Weights of a small transformer language model.
Training: a variant of Adam for these matrices, 589M tokens, 4490 steps.
Each number is 500 + 40 x the weight over its row's rms, rounded and kept within 0 to 999. Layers, rows and columns count from 0. Numbers have three digits each. The size before them is the row's rms in percent of the matrix's.

# up: layer 8 MLP up, 1152x192, rms 0.0858, rows 731-859, columns 96-143
# down: layer 8 MLP down (transposed), 1152x192, rms 0.0653, rows 731-858, columns 96-143
up731 118:515461461437443470427454513525477511499499498484466464551491491486450501524578550495540457563492517419474498548528505528484543436525526485502547
down731 130:514514487551560562575564450478476432497533512414506492483478496464510450433470488499467465492490509472467506506463534495587514523500409453492450
up732 128:490582525514506477508582498509528509563449507519456463506485509491433549518574557479427533566427499396557501547502510456493529480479525498556519
down732 144:548464508501428467546523564511426600380538446510452520537513563445499476494506518369461525489513458507441430501436515538481527537442541520472527
up733 119:389585484440507508560470557511430490528486586503554437528615641498453492518500528520458451608428546445513554488587491467522493516428537529497564
down733 135:478539562498499448465530590503495504526458581548556465519459413441462501485466462495527476425563498573506444529505473445470502571531546516504472
up734 097:505531544394508524454426456541475529507553512535453488482504494451432490475521529498468499471469501499488479495503560440528460539527546492548472
down734 087:501520543422493539501467536550465526508512500472508506521542471456529500504508521537476513444518585466530586459398528497478516496497520446527568
up735 084:483486496479519470435509502528494552519483573470549460475516461469579542562452503497584552470509482519481530473473544475501455429489523501541492
down735 068:524484465557472514532567496462486541454464443501508539453530496501452470441491446523454515497480515548527553507458464523493508533541510434440540
up736 130:457470491466438515509470498511548494542490473581517504460453427454474489449498524502534485491433527440501361497558511551464451502559532420491494
down736 139:441494464413462525460452461527458521485476424456542459506520499524422467463508530494530534606454485528518432542528514505528517487508517523443465
up737 097:549569470478502520460520512580526472478560439533518468475500542541499505563531503475498422563484520441516541497447514510512508497508549477498526
down737 117:540472477576527454492495473464607477500517473496576480524457519510500470432532552488537465521520456515482434544500427535540508489487401537414570
up738 106:460459479518545493477600535548439476511485477583518491454491593507484528479552552524548513543516515535447490440481509563433544539574524488454419
down738 090:491492475478517498559504519592501534421470549558512489435558566521576539535514425594522477451482407513538463505553559512514437429495556559464436
up739 076:494597488512456447526565513527542530584509500547504533445485507569558565561471507463477616477467475539460473523445474474490538503513454502501470
down739 059:544433484568542504530456482457540532503587542431500450524546482509428479473500467617484445455529536462503499532484563487466524543518524478557507
up740 075:478544504515527442545475465453563548495463523522448515495474475467450464455451492517454466503468457483500517555451517496488415448559498498601503
down740 074:514436469536496527502515532529471455521480502483511494420494504486520532588522493444505500478470554472472503429541466454529565522535494490481476
up741 093:446539526476575504483459525576452537473544622529529451479494507517496521469508585502572456493484509519458440451500500570431511512454490477523520
down741 075:512459518462490506524464487510444460421545504478489500490496525461537465538480447415527530426456494515547525477485454500489522507506546449551508
up742 117:474548441474460520527520441490578518442441504491503517453445485535494535462530472474524512522489501482472469517487510436566564512538524497549517
down742 094:490483495546500459545547546454502535525537453497504525483525452469448455499465579494515499459515562547513433465483449435475461480530587473560544
up743 078:508554579498542435508490454518487537541451491536497502488516485496412555516523437483489541440526523554448538506549564480477569537482459423461445
down743 066:499463455522469485583529533472523506483490480426478535559563546509484453407510539490464530448483495438575403500470452462560512517532546565544595
up744 087:499459485447441554551577511578463463506454541564472468516504527495439432523532445500570486509446522529512446497498505500496504487508541490487523
down744 072:486488459529462508457530515531479566516490474498468458525528429469456561483489501524453453486554510469435442527607441492553529533518494419507573
up745 086:505491539497474500472478458470581508484472529527539531508451498582558587543569441507485572486517457482539514560493549493512496435513489426550495
down745 070:531510458556500538505521512483488530537563507462553498435507509429426449447482496415566511517492589510493462498535508515517480463519522502511486
up746 115:535482466522536539573540526509436468590479527471574452488440473477440421465553477477462503483486397523464490467459561407511506547524526482543453
down746 105:485544561452512437454470495498529521478535488529485481470531455485543561463457548605428505491491585526516474576540488552555468428515462516521577
up747 087:577474414467469429516509528453536544430438542461545460508511533450478525493500499468516519546464507446482440473406432518510494546504522500484511
down747 071:466429496453521540529487487444503450529494480455456590471465491521537543486439457557453545468494455554524536556428540491497548511516457492523491
up748 073:517488591487501441495491493503512521577532490451542532404468488487457402445512486512519480478475516501525551524383461488531511503510523519487445
down748 062:440520464517473581510534512485489451443473457585494462502540519526550561449598501522495522538531472534494490556554497490447450540501488532504577
up749 116:500527480491450405506520466551539472494551458530523532509540520527503469479539507448524411462495454477467456509468470517544484518500517481554498
down749 119:478462490479544470596510550510498536520456502504433543514414452503442452498501504437463486529465518439492435558582496485541546519465524457493483
up750 098:547478474528544501475466498424436484555542485564529509533423598541454521486527432429496518495541447497473454516519636473494527506435487528479558
down750 118:482564593481486470523552494654504446440410533535514486472464471499477448502501555517464469476485501462499476552432478523449448513428498541536463
up751 107:497516549530555516505468492492465402563539517529462476559553589504511487481501469509482520485487521513472521497502543482500563477492500544572582
down751 116:453589461451504460444475487517479543538380475532465525486531449525486528469534513411537537464575477506521499461554503493485518520587486462524437
up752 114:507508518455501479486605517504499485525501489479605492468532486559499448520602503494525494522452429519523505414442549527488529490480525430479488
down752 103:550515520532522453475529525449449564530520463497552521430496431532539445607541510573453507557516512566540473449468565522438506459580520455462466
up753 138:458542498481474546478538511524487480532485496485477483503517512545499562455566462445581510529525535448497484532517517562443568486455539510524521
down753 159:483536532542392442473510529511557502527487483433506475485496517420520519498549593490495493424496566484515480544509503561541511492471489512510535
up754 073:489462476430480485511522533480524542441474483526434533425513440502499440508520576507547522477472492508501490517466532484467552556501446419475500
down754 065:458565541482521505501467494510523450560540490493446475530503560498488501458495588437445459529534545493455604462498485464515417513509577566484554
up755 092:520477375461565590491520447541462453567525506544577453458511566534470504451543577489495535464473528535490497491541580511535511526517464495532495
down755 099:515542522470479541501517466487496507503580501476499521475421441493496457516494492478472480514489511492517475480522453505586534509509517485495537
up756 101:442548448473512536461486462575497464506513510551511450526471545474508524482503557452526473526479527467478504551493481495503475545479533534495576
down756 082:515509509566509475452508514487542504504555526563511445539438585518514483507533518558455449535524517460484467501474412567469491470477491526532553
up757 071:557508508509520533489490487466533458585520507464490517533484516506528516459463478517452416495547441505461495538442483483557456511491527518520421
down757 064:488569540488476432522519547552446495516500478538525504487536481500452553544521479463502563561472521453547490495522559486425508479521446561451589
up758 106:452540522523527470518545449508487457546525458525458509494518504562452475505481532499575456485481531421509514480473443415417453478522510547599529
down758 106:492475576542473538454515500475491505479569495570515492533486519581543517444479491491557515474535518574506444506469451475378477493475554522535487
up759 108:457544450447525451583535473479526483580516496557514463499534457482482469470537558441498440477526473485484441423498445564420535463462526458481417
down759 096:486490477530459422520496528432461490532455529516525504487461506526582485521465519511445526481470587461545499456446589504520428513427530419556452
up760 093:496519510490501530493522447503520469582522492492484483465555485481504490454496471461533525455481520448497537488429472497582525452496508448558536
down760 085:446543468550539452460484486494535524440453497517475579530489498451511483455419457533553484492471520485408525448500566443541496494509419553530504
up761 062:460524551494516520447503457570580497483506402523440480524440451465481545521486584486489538466455389415479514447487560496514476494462520537492449
down761 055:523458470577511499556522527480449512433576551506549533428552573572503421471534389537452486528543525528468569464467538527439543472533519458518461
up762 096:556484414531517562467495464566439525569447506522505435545549492532484537519569521487496528480512486500531468469514621562477553444436469481563515
down762 093:507509519492432555512511382480507428519524467512471482546472498487528511603449516486486455516479533445468536503535470520532479523590493477484469
up763 112:513526551521526428452474524508475481558561468508565523489529474522464531431525490477504535447454437557459512525452520466551523526503558503506482
down763 118:518524455463503544526557515487529483475472526533513492533430554493468460579432556529592472498567590486437501460504504493574465487459430507480506
up764 084:513546435500407447543578457527571481451456573507509432435556516413488528466509464501495569510477518474486518524470504423552501432465523441568531
down764 070:498535544504466525483448507446488450572542521481519513510496431501444472567477558557448464491523525504506481531507495483494499432553539514512490
up765 092:478438481510450491508557584513481510536504424520486515474534433480459500534588453499436484456513450496530476469477533392490587502474477518548452
down765 074:491530602464477500519447486518511522511574498516470501498527533501455561467501472538483528496467515441546509544604445435515525539501575504447518
up766 102:508480465525504514468510517575540508527501524491452546479533472485508492469531487462550556464534499473483503501419535411453457568571561553547531
down766 084:543544463445476538497501532548465464514502524477492431568481481594485489526467551536459444504586492508533512554530524455497456528495540488499493
up767 098:426468522465529590472447456536503445510540480506459504495493514425570459426470507488503546438461513467452464487455513511523470537539455495498505
down767 114:555495514511544494552522542532477546432552542550530497476432510549492543489569490498456522514519417484525582483508496520555521479441491502492487
up768 102:426581605416510426481465481498472479527506479514498519478540445447464495524519569513559534480455482469496482540539560466533457495530524447521464
down768 094:482493546467419513457486570562568486404448496510476485511466510508499527465529442488499547499519517423507550477416529494450510499468462526469542
up769 101:483492488495516483514563555491502498504509425535449526474491501521443531434500455438482518468512455443469499434462493516495605507448500497474502
down769 108:549471525446508531528483513527588501503513573430415446528505465489445457542563424539570480503419489485480459468463544466493484559420516464466516
up770 090:504538469413509510540500454512447483499512564482529500516419504500548550457503614507488463531491458480447469509443481522495435442459502467499445
down770 075:555492565509484531479505519460555497460477536502454507533533499453415459543511492401488500554480535439549487457591503448508582520498550529476548
up771 108:467492464414406516501514436547522417463453537575516556445494490499483507519524546459487498555458500437475495460393476508474561479436466484486504
down771 123:522501487517533493460470505467532479557526422514452566611482483380496465489509448461499483529463399480470484536577522457542519561529477472522489
up772 106:462511424491505469520480493521596471547488455473487573526472482459427513442529522406533471489450454510417516463552481455478537451509539491594484
down772 109:567456488587456513486477523428563563507524533503508483483440541515531570585430477491461491475463541516455513499499503562521509492483454444418455
up773 099:505609541486519531474521485483420473481451528591578437619511486499436546471544526485423475561464436444481462492514511553480544507378539511527509
down773 092:522433498416534465521481555466567500511495512410487536501412530505525493529490582514511475442463500512477490513500470515535512568559482499418453
up774 090:537571512455527456503490525532473488614535561474504461557460482511544537513522441488412506479481495475515530473449545526487503465465541459499523
down774 087:524538489526507544485522479541502571458415468507517457450541484527485474505427503464560549442503469517491482539527455497488444495515448553544455
up775 081:510554510428485473449459524611531489463522492515553457493520525511509531545564507494581441552406482506484593467494553519508463499464527440477488
down775 097:610467531563490539497532498538521503508475447510562494465469477495571543460509498474489489527512488536458470480420420557502483500511406574390583
up776 060:494524470466530450474579421516447501529508551577431461470464520494475534502563519493459547510466497568419527539537484527461531483460433488442518
down776 050:453474519448453589574471545533514511446580497457492576503515464508495502525493457499503450453483498548559483544452502548567482494527535526525515
up777 075:445411544522407516401485496503519499564586557516488511394502432525518479525538522503549408463451512498572539443500452515477515516548539491501530
down777 059:525536397465531401541541524510464495546401491479524426478413507477499598468448445460485526510504465542505440513549516552463406500477476481488505
up778 110:513515480487501506460509460549463495518496416576515484445471502580553496543479548471479488555499457482519511556448515543494460528523509492482614
down778 133:511471506503476436460483536409462494545501521514523494555470497508502488464555546501535493461487496488465521500534469510549537438445426514503440
up779 128:490474541450486458468474546511471530539481508519530480589503580486511592484519529515485493557479491397504528525511548520489444528457605508475513
down779 142:551462493477425513468476495530550602485531502505480487597578402477474507486515433507484507534544496446500492472432420469477489483508561423483478
up780 094:436513516458525492494442500545484537509547528494457526551472472478441459466454510507503474444491521530423475529508510515481491541514517532508470
down780 082:458509523495471487517478510500419501512539471491495494496475492509456524433451558526557522447568567513553513527496534513485528542453420445512453
up781 103:527466427472529399545562494492440443519506549498471536461548516521505494527536494475482486480536415491511434528580487565524538517531468559500536
down781 076:466487496505458540511420561436560498523533534519496518493554472510494563464464517461492484387469475466446508549454464490544509607532607437496464
up782 107:498475523484449466568505508447492522467503539466528450545527502507506453454495434483557471529498474491444506427512567414408536540459511494491455
down782 093:534481493497508519517576442561500491511495470464483480394410479442487456476502507551527530466541457521500543431447504539526504439443413441432456
up783 100:519478468469457495514494521537449544494481571477517459518594579502468510580511558452432486613518467572519513511407496435493506480458521514561490
down783 113:505595552486524467525432453559532415508515467543532422543525549505502500457501502514531518447527478457410461466519461485514505537561464491480500
up784 118:514477489462489493492475570522526425547491517516501431495505517460505491491522508506521456526459483548474471462479446565507500550526532505416514
down784 130:482473491527455515514413528547411479452506489523573483502443446491519535470451506543507516598491487479456493520547516492562475557500525461488475
up785 084:467478514566517519555603465490533534598426489517479526569547438466468521479555499490479419544518441508496446484513570476480464494571499538578440
down785 078:575521564491483497508486548488549470479537464448480495484475533458519497552469505497542508522543553480505561494489374497485527510473531458443507
up786 087:483542506434551404589491500563446521512426512498561462476528560474497597489449545500490477517493541520474511525542504535461499469480522455501506
down786 068:535494574565469548520480514525520502465471522471514587508492455531453467459553555436528532492442489469538523502508530396470495496490500515530447
up787 102:516452532540488465483588472511460507516489466534558479441538479549517553496515520492480468576454463485533522506455518496542494484522479490495571
down787 107:431488482503488504578465454520494560504524596431467573467507542458426489489466532509523523417516501553437477479462531532504492494505483542555516
up788 103:492503556553557451540485591505506502472502508564481563510498505553543502479558543422460486489533478546455474439467519555495523564470468441516584
down788 088:525531518477483482398478484454547463498447485527455588491501542517498439536495460484560506490483432516491520534478492450549497543477477542438504
up789 098:494537512500514443519523534509483506504516515487498519440463560531532526503480464472492469543409481481546576507450576486498541531453501544487520
down789 092:423546535445446467542488538437535500497386490465514524502542559475466474549448491482561547507515458467520485487561566503519497491489537460454385
up790 096:465478490475411515494492514461547484550575499585437498450515480497524505507488519521531502445497548545429431503529495535551463494564500416458512
down790 104:549572493524553540505518520601542550405402490519561471477466502475484460485440522464491552448521392502473460512506519510474499557470444554526471
up791 091:480526493479461469471570489520439528463506495477597514513518470443493575527507501476433517500486484531477587470438569440557581534486479483550480
down791 080:507469467441554506530505472502530522556531499568502458459515497540413409470503541539479512534518511492455456510574400453487534468490550538454522
up792 046:466529512507592500535525497447601557503458472559440421515464407438470535442456526495524550465491468470515535524574537509479452467511474493520472
down792 042:513481458550511447513487493519450469432529534434519553428570522578553503522553516545470437482493479519486477440385497525482525501460513497433493
up793 095:492469503489614497533529502538525441479524535462492515469526468502497549540526496502506495509483439499458553513531494479498522559533509599546497
down793 074:479480488440466484508547548489504520554598508503493474484506489466503468573504479494493519465474590549429431477497481484537460476460526465490486
up794 108:474602498501543467512514537483470459520475527533585515469507536491469515471457471416416562584435552499500504475481517477483535503409500500577566
down794 127:552515493511517426509511504503484481450433478493451448549484514515542491539508435532554568489443490463505520456547459500539522459554553440513445
up795 099:499479464475477483577511535614560526519491510526507477487441471521548526466541579485473535463439471553467464465469427548492535453544504460529461
down795 082:546495576529435501454474530444463552544438574531517456458495503491546483492554432555500477454549528534459547473515613477474516494480469514488484
up796 087:496508480472452493508558488557556503499490508530531477497482472463521533565529467454559552514522487460490491463473459455444458460477501405565518
down796 078:517530458543566544491491552429461518495501449515485499428492549519546491491496521540419534526507520558516536503520480569472499498561476439482461
up797 097:455496489476474459478479474485465473539505438619550525528528501516463563522449488501504489452431519514512487501481531508413543493490492483533456
down797 109:517512498569457520524536533539475502438460576387528488459509487464459432517458539541535477559521540524458464572525521538568449548586523498452526
up798 088:480471493448569403480536490444473472527495460530497532461520510495566594460542472473447635524442474523525489513530490458511439520484435545553560
down798 070:456493452503426521520536504473544519492574429552472516511487436501464474486446491415490453547508522403474526497528406523567426501577609469446451
up799 129:449460523496499485486484448566517395502524530554523468520547491490535533434588534477452441526460538427501507563494545448529530570545478456458525
down799 122:516533471529526526521501510501489567523470357580483497467477467567526535475512506506476489421516486494426443476455464498452545505444479463538496
up800 109:495548433472451532560580464502500438536482572543527385528561546429446521469569548441461445523522489398548502503488476498491523565441481508500579
down800 136:486482595521511399469477551437553517524543431496396580572511497520518458545497456539529491439440518564477465445482481508580539470532548457475439
up801 111:417484464456492483452540518536530526475482493467507491557559524461468518489587436466457504528481498445505515464481490513522526442499510403545475
down801 107:507451526523608540508553449461510559483502527444535487428482459514458549501402487497546559481485530533472462530552489443546474498471515513406499
up802 104:483454482508466506523502577552526473474475420526510462520529501486475531453533499494529443483490416526476494491437533471519521548502468582503469
down802 097:470516495486491551501524490475482555491501498528512542504485580477505435519519528547434533438564554493535458507416452563534473492504538458518486
up803 088:528464519469432505456529527570479557507542488439450482456454457481507445526502453479483463509522512498527503487436511525591465491517584496475467
down803 090:515574498497495532491516432540489523437471476499495569446524529469500495446443516467535600522499484495428551547572477485536519549500429499485587
up804 080:540522501522519432511500498559537491514543455537515498531484481548553489523513552484418425481510479458529515544466467541554460529494595459534564
down804 066:533445466559474494508492531457538545506403500525543470491519566564489487486558492488490511434529502526497486499517383576483518484458435449520576
up805 102:497496493535519546527601552500519496582504461512518521448521503462482454479504563502478427513451448435519488477467566448531457494467514442566458
down805 111:489486545458507464466436535466510533491496549479453512528549545440547556552482473439503493517438552446442560506492452571532487572493498478412545
up806 082:522475473450474407540524468453525494462535419452510491442452467549512493440459568483504458495450452462512454536455499485538562459530512532460459
down806 087:474521545540492541477547578543477496481445553507463519498526473453397479508518458497522520518483494542507472499524523546507546481511547458486509
up807 087:472514507388508507439513503593492501392499537535473468501483468496510534471510525510522500451464499547531433517416457468516562524441548521495466
down807 097:474497475557491516534489524517495484495541484503478543485492491484485497495467495414454488486480540496457516466551457492484491535586447550476570
up808 090:443508576503497502468478530505560441457526537490500523479501481522452401518520471517505400483473571401555542476499524473490530547547464543589551
down808 067:470523451517503552582516513514486460492459432585536562476482491525508530482449492513457563503540545575498477462475447481484485459499519490461510
up809 088:476503482446493488533520558441483447569435484516470518546478448434439463498472509505520484517417485520524503524482517364514567511481549530527525
down809 096:595462423550469451502501519520534540508494531585548508523429442584548547487418496539504442473552432541496416511497529553492430483471444520472479
up810 088:532538394449464508509531503492527494532455558513485380507447507467533539481562618511436532539541475485502467524488480459496517543435467485520507
down810 084:445453502597443532461535473442502528503560460487487543450471569501496481465523453427534443479478460510541512405465467515582528506517552505503501
up811 099:491507538447545521474529436557466369527513484464510450445546582534509458521528538516512547541463448440503551481526563505542511508496467491545536
down811 108:493451435646516487528555512429494541467486492495481498452550467461413492495488520515531455558529504499447466493494546495441461507482508511542523
up812 087:499492442485603451607445516479478486441510493489566443524505513454547476564475570476540464451476582538450527525470508480419479529455554477482454
down812 067:504477590452486465513507518509519537525485483508488595505437486498502504437522502473572539506500477466494462568474523583550521522516430503507546
up813 117:490465565526554442466547510499432461470468497569526466434496566504483507471489545529463442507448416460505457543503571459488522572449512520513445
down813 117:510573577434487501558434458500519415489468490474446493508499539422519511555494456480547538497475539509518601507489506476514516444438467497464549
up814 074:481467526400479451551506510456519483462449490512484456497526497419524553575496532532513467489515534526549578478557600603533468453518453408554503
down814 058:542513461592495500449509571472541506549507516477486516495527527561567407524478548531501492424481498508530444433450480501507487522492498506460528
up815 071:517495532470453490454476525505503494456510457490473501453392485416482462472515495483447536514497490473542536504503510476504479529574471574530517
down815 060:490554457521570578573492486478522478446505516503528527505504469450510528421548495479493479486501522501539522460463497530479518508464514507460511
up816 107:532531467479474561474507533555534529504504518467517500494520439406513472465533486492483415525476532435494476485461582471479525546492561499535503
down816 100:491482471554526536550463472551478468462575519432516518512480523494493484475418515480515427454551550483509512504460487577483431502568529521491528
up817 097:536500475477508533513528490565479458496518441529476465435479493538536465497480579478474483548473508453572538555467542523530447572519554504538627
down817 122:566480478545492516461480519530522517528463480492542424543446476482480546464476514479530493471511446460474457475511446557489476448498415549482522
up818 097:542465541475473412445440496474489441519505444527486540509500452509476504511549487512442507469512466420457481549506528468551501473529561564538565
down818 116:495501423568545491519511510481525599488433570523495516507508556539475515478466457498525514493532499495561488531495479523471504547486465459422434
up819 055:504472533479522543546498540446438514427481513497465451591569511517536478500551469522522521462498474557512559501563523494492483549464518466539512
down819 051:475509524511455483391513523539484459561490475531493514527491439477506412501455526411496485467486490405464507534481460539534482521488496449419510
up820 111:485428491432530519491538507600564475490489521439553465489456437469494460468562499470475521417523498447482536543396451505488505573458627451521500
down820 101:519547525413521536531535432572517474491450470460502434479432494502486564479392533554490489441470524450523527485511483483498496481573508471572511
up821 094:509501513456579446555442536507488491535532486507596463538514520455558525428543437455476502429465376534478466509496451524520502512470524503526504
down821 096:537539503548496576436579460538585517451484507496535542474446498460490453415412466470476444474463528502578532473408410482550462533530533479453548
up822 080:495558443498568472476527460496464458494497503549526509550551516520492556464544439510511514564482443499472519572525515516463521409488522506551498
down822 066:509528484483497471526481424533491509464518533433469466525438493539531479562420538483500416455498538503483441504514523532516451483541424428427519
up823 070:520484518460481426471522514523521501568523523452478515438453477453528465474477560498446538425410465432454534479458496479575492604466464560496510
down823 063:451517445551536586544495534575484473466525508525519547496539590548501518514564430512487528480532498507478488513409564484491535483549516526517477
up824 125:440503572487521490471535541567491470485445584555557470438556554540449514499530535490507466589522445536500452485519478431433518458479571517486500
down824 143:554506376496476589500520502513432545568478491487486489505456434458454535512544534395533517435504525453533490520544527521528496496499426547528566
up825 108:479496467473470481504433471514525511505484561464505471539477551464413527454525495428484451499512489482443451462556510512469492505486525561593494
down825 111:514474463615471515513493558442470559525490543530512484500490497548540512581447500483469466517501525418507520509481509561477507460489457474478516
up826 083:475544451443557441584471424429511499396479475464466570571512521499468548532510573497548417510565521484458453505514565490529513480524500503551469
down826 077:546474569585474514513540528546474519557533475513479539475522601435489436527486541440494427465518503544479468474564432454490512521525595478421440
up827 092:486512487452521537538481446526529479463512596479524520505491405560481472491528540518496570513472508503519472519472506521494501430530547552562520
down827 078:559546551550419511507532459477495518504465496440560415483532439468545501521475474508526545517537509508528443452491502482516486541470501464522466
up828 106:509479480511640450579582559492488473499488434523521551427454572508467577457517483486505527564463492512482523428486410483489544486495538492546458
down828 093:447498593538451504481486466457496530491584429450447523545519464432549458524523521460511522602510536486537487455542463490536457496532460490486544
up829 084:540539464500448498466486596513468537526479512544547430482462489489512489473509482489479425506510539540477490413466497523448458608497477531501502
down829 086:474410480426522501528528502505543471526561529453514566491510527456493531465530520550516583536458440557521507459474472527495462470519502484470557
up830 090:502538401500596513606493457563491493480473597505489595436546526510447537434532540489492511521558467537506432483485486483486412509506431455548463
down830 092:487543586520459450506501480373522493549547473448427478518504496502540470512502468462442447525503563467457466462513497424524468514514637454507501
up831 102:464541515496506503453448545545409490486504528571523456482562520499526501468498494421390494512487533488517472554540519497477464548519531507601539
down831 127:559448493493474471477535481449554485521562528519478513429418498495530451523539499562509548471523514460428488521384499509528535498510497467513518
up832 159:534555510489449553524614553472539469540439586540457474436439482487549525488546497486415505577482465441526465488540505495435493522512534498573536
down832 205:544479433592510567530506543455502555454496519461478498486542485456500519486470465476433467452542543610478485386445499526493503556496494521502547
up833 060:507474454428404420524485466458459500510548388436473531524490535549508531570540485493500470513517443447526588514479544532491522471507537438439481
down833 048:509465558616498546561498530518516503588446536510522430503477512528501499464456568474496533472545499592432486532500440429471432570464508501533513
up834 092:500521498506497528457448444619516495485536465553499457489508510465509489484510520498472419490455505449472510514418537526519461541553530509545533
down834 101:498465553616450478462435437482549535526501513528516473487429489586528529495467525471473536491588477487529452487505400547468499457522418500522520
up835 116:475500481403476422512456465470556447542556448584499507509478481518451578527495527543531448465421456462428494518546444509517557526479511507476465
down835 136:511497483597508520561467507485486555520487547455469512508515514473458462499526480404463463508509589499474521505493543533498499504460506566609492
up836 110:512448430480480555482532442519486469518472541469494403464532554526515544424529530504494488585523542444485556469571492464444555490546494520556518
down836 132:478526506567569557479429448477488508422579513518496501497464562490513468445494495532438531464530534504538506516449431491511526517538427400497520
up837 062:485487417476491505546435536521549526540503511511493515558454506493570546470469533495475492477538531557437477428544548507524528500424483488511495
down837 056:529493559483504452465516514457508518429475501429471547525498521532509451480516466488481458536459456437515504561527505469489498526477546460419501
up838 107:484418390428495459581491495479570542508540440525523513530514566575475471486502534501503489478484436551457436468477509455526515501528474505565523
down838 082:593496514583503466517498466528493456566518597566464423464513510492537511535534445509511458459458484529507472439523496449475522537574554488449462
up839 106:443512495542451439506496514501482514587460475525533476478518556456561547451497493488502569530438485519488546476505539511431483452487495417575563
down839 099:526435485514517440558520545450539526558521520558508489534530455471508418541416516507504486483463610415497482458497458474553474504502555492479441
up840 121:480481500477502412477590445511502488539466489492555496490515554522452448468591534444544419529458472489514463577514509491508514525541540496491499
down840 126:532437592537497522472503520480504492515516521474443523539505430472530488513456415443488472537499549544494474532436523500535479497564513472506544
up841 111:494483544422608476459514474544514419464508446522516474504480506484507509464531500521531545495495516413520499481551506459597514512514510574609557
down841 119:557513480486443516538544541485502558492487524544453416484503469508516504524544513479533477510509547480486495552431503567533458451514484430404467
up842 081:530485472537478461450553473474536479508515407485537539465452514496498555413545535464482564455516417471492527543424500486488572443528488412474463
down842 067:478533514511538533508482490531487406580483559526506504522513507458464473578539461572479488585468559472519483517557600521450457520495514573543499
up843 124:455496480492545459486507510477520476518542470550521442518493528496486480556478574513498474501443470558427486529453569489482557570473584462490489
down843 116:503550486506492590525457526469517542441474488518470518558537498536481547464436474606441430459486465474525477481455567521492502528488489497528436
up844 104:503516476517466415544592638471497412504489455557508531510468490537552498594501498469536353523449468485521452494466476494518500509407531572501532
down844 109:421487562562498529473434459547458532521499555508545578509482563440461482456510489550515558541540549467462524509512516526474467499544504516494567
up845 095:491518545469519536474562489511453456543563521530423426445488507469558496531601479526459508529507461533463449494567510484514591486471460488524525
down845 079:449522478522587490530506536591479508474502544456552520545540495471498483486492475530520514435441554551487496510484554479471460553496537447522417
up846 100:510527524479627445530442504475520514480541586480502553438451482503518481466513525509511541496469518525531471532517564499449423488490522508540477
down846 087:473477475491449570564525435545514505495532416511469484523479543515480489482470506531454456490501479483487449451498415499591545514523529474430496
up847 093:464508467547609509476507589530563512541526440478479563468479474550452482521527504474518495460507513514472456536555545453544480479475529507507430
down847 087:574546509505499505504442524479533605499572496456453467474471455440546518572477424504449533423530557434509542512427453485518510499507465606424475
up848 110:485527466472522494467470522477577457543466516452496488519443464560502556525519602492532540483441545439447493544523475523537572471514560552471533
down848 120:448457537598552433526479445536445516502540518515544508511507539508495434518501520485510501567575499561514500451548484493494456429524498508546448
up849 101:451578499519570447552551528497483438497461482536548526525487496513480493449482515521501502528421527487533475531502477531496516522554533536560492
down849 111:581467486414461520464507460437549516468568487518485464527546479397564484572527516499496520550498506455468474530498479474508523493507454472441462
up850 085:527495503488506464530465497482479507486538458497544516476497471578494490410519480502493432554520500446539535464424462446530525435578573478447418
down850 078:483518523539505495476513528519486500551444537495497498417491454453517535513543495540521536510576564547555424589574561498503515573462426531519593
up851 093:436547497472491550473547514545609487489476462518467492549480511506503559479520532469487404496463455495493483491494500572554507565452507471516539
down851 069:514487550468443465539510538505520424473523493471473494510560450485544475546507507524490462570491548509474494485526406487483523477478492503404450
up852 078:499512576383529497529521432555509433530537533519464522438550474503480548452468502492528496460508503470460575487495512532561475506488571490554455
down852 066:480493518474523448533480479443494527516502517498479515549476435444480477486524531539492465476485528515537469494472576510479461500455461513559514
up853 084:456530470487509485551537532509537463520560550492548486462569452516516475464493519500464455526420514511512496478415426562477531411503560432492495
down853 094:497498488496547554490507482517547453427409477557446481542516527407492408482437513507546496427461538440471540513521542503528482490493458540526483
up854 090:519460463506548527542476529550546592530488544511516466548482476507474485458530499452452487421542401497462407516510483486480545529519486443527458
down854 089:514515494497500481454459520447495505481478539460542495453463554503559505514491458564536529542537536482505499513482499509452472445504497490483510
up855 115:469471488560496506474536536476438495533481552514512511535464516467492589465526477459452440531535489528481419544516512474460539505449507465508465
down855 124:476514522454497468496458421563495492520517438528479479580546544530452500560480479545543551477489505508488570525517477484541467468452488560494611
up856 091:559541476465485494458561518617464522495563466554501510445463450576536561524489495507481450573423493508535521457393526538488455461445551482476573
down856 094:519424483563473432532503480454525496496486467482563484522453538561502483427533572451520470446526467485463417541539386519562534499456414483468504
up857 110:506473437493550479482521499450488522599480478480478482512559506566475482507591538485526472438488443525496481435489573517485521487518502513455519
down857 105:530546538446461442520551477536536526443500497460498475577455498482476485519519462460488509491449474468469470598549454493495500516506465486491485
up858 121:498449539462423447481535474499485446571481529522517429508494530452424533456542508459459531456482450423524477542439579499493513591509504475505530
down858 122:475518517441497501443450513495526540484521495576462455490537484499565506447525414476503563577465501510492489561533489521471519450483469537501500
up859 092:493439555487583478535562505493544499481488487519533521497500488497534506517489508494422587532487502503493506469469528429473475525562529451524493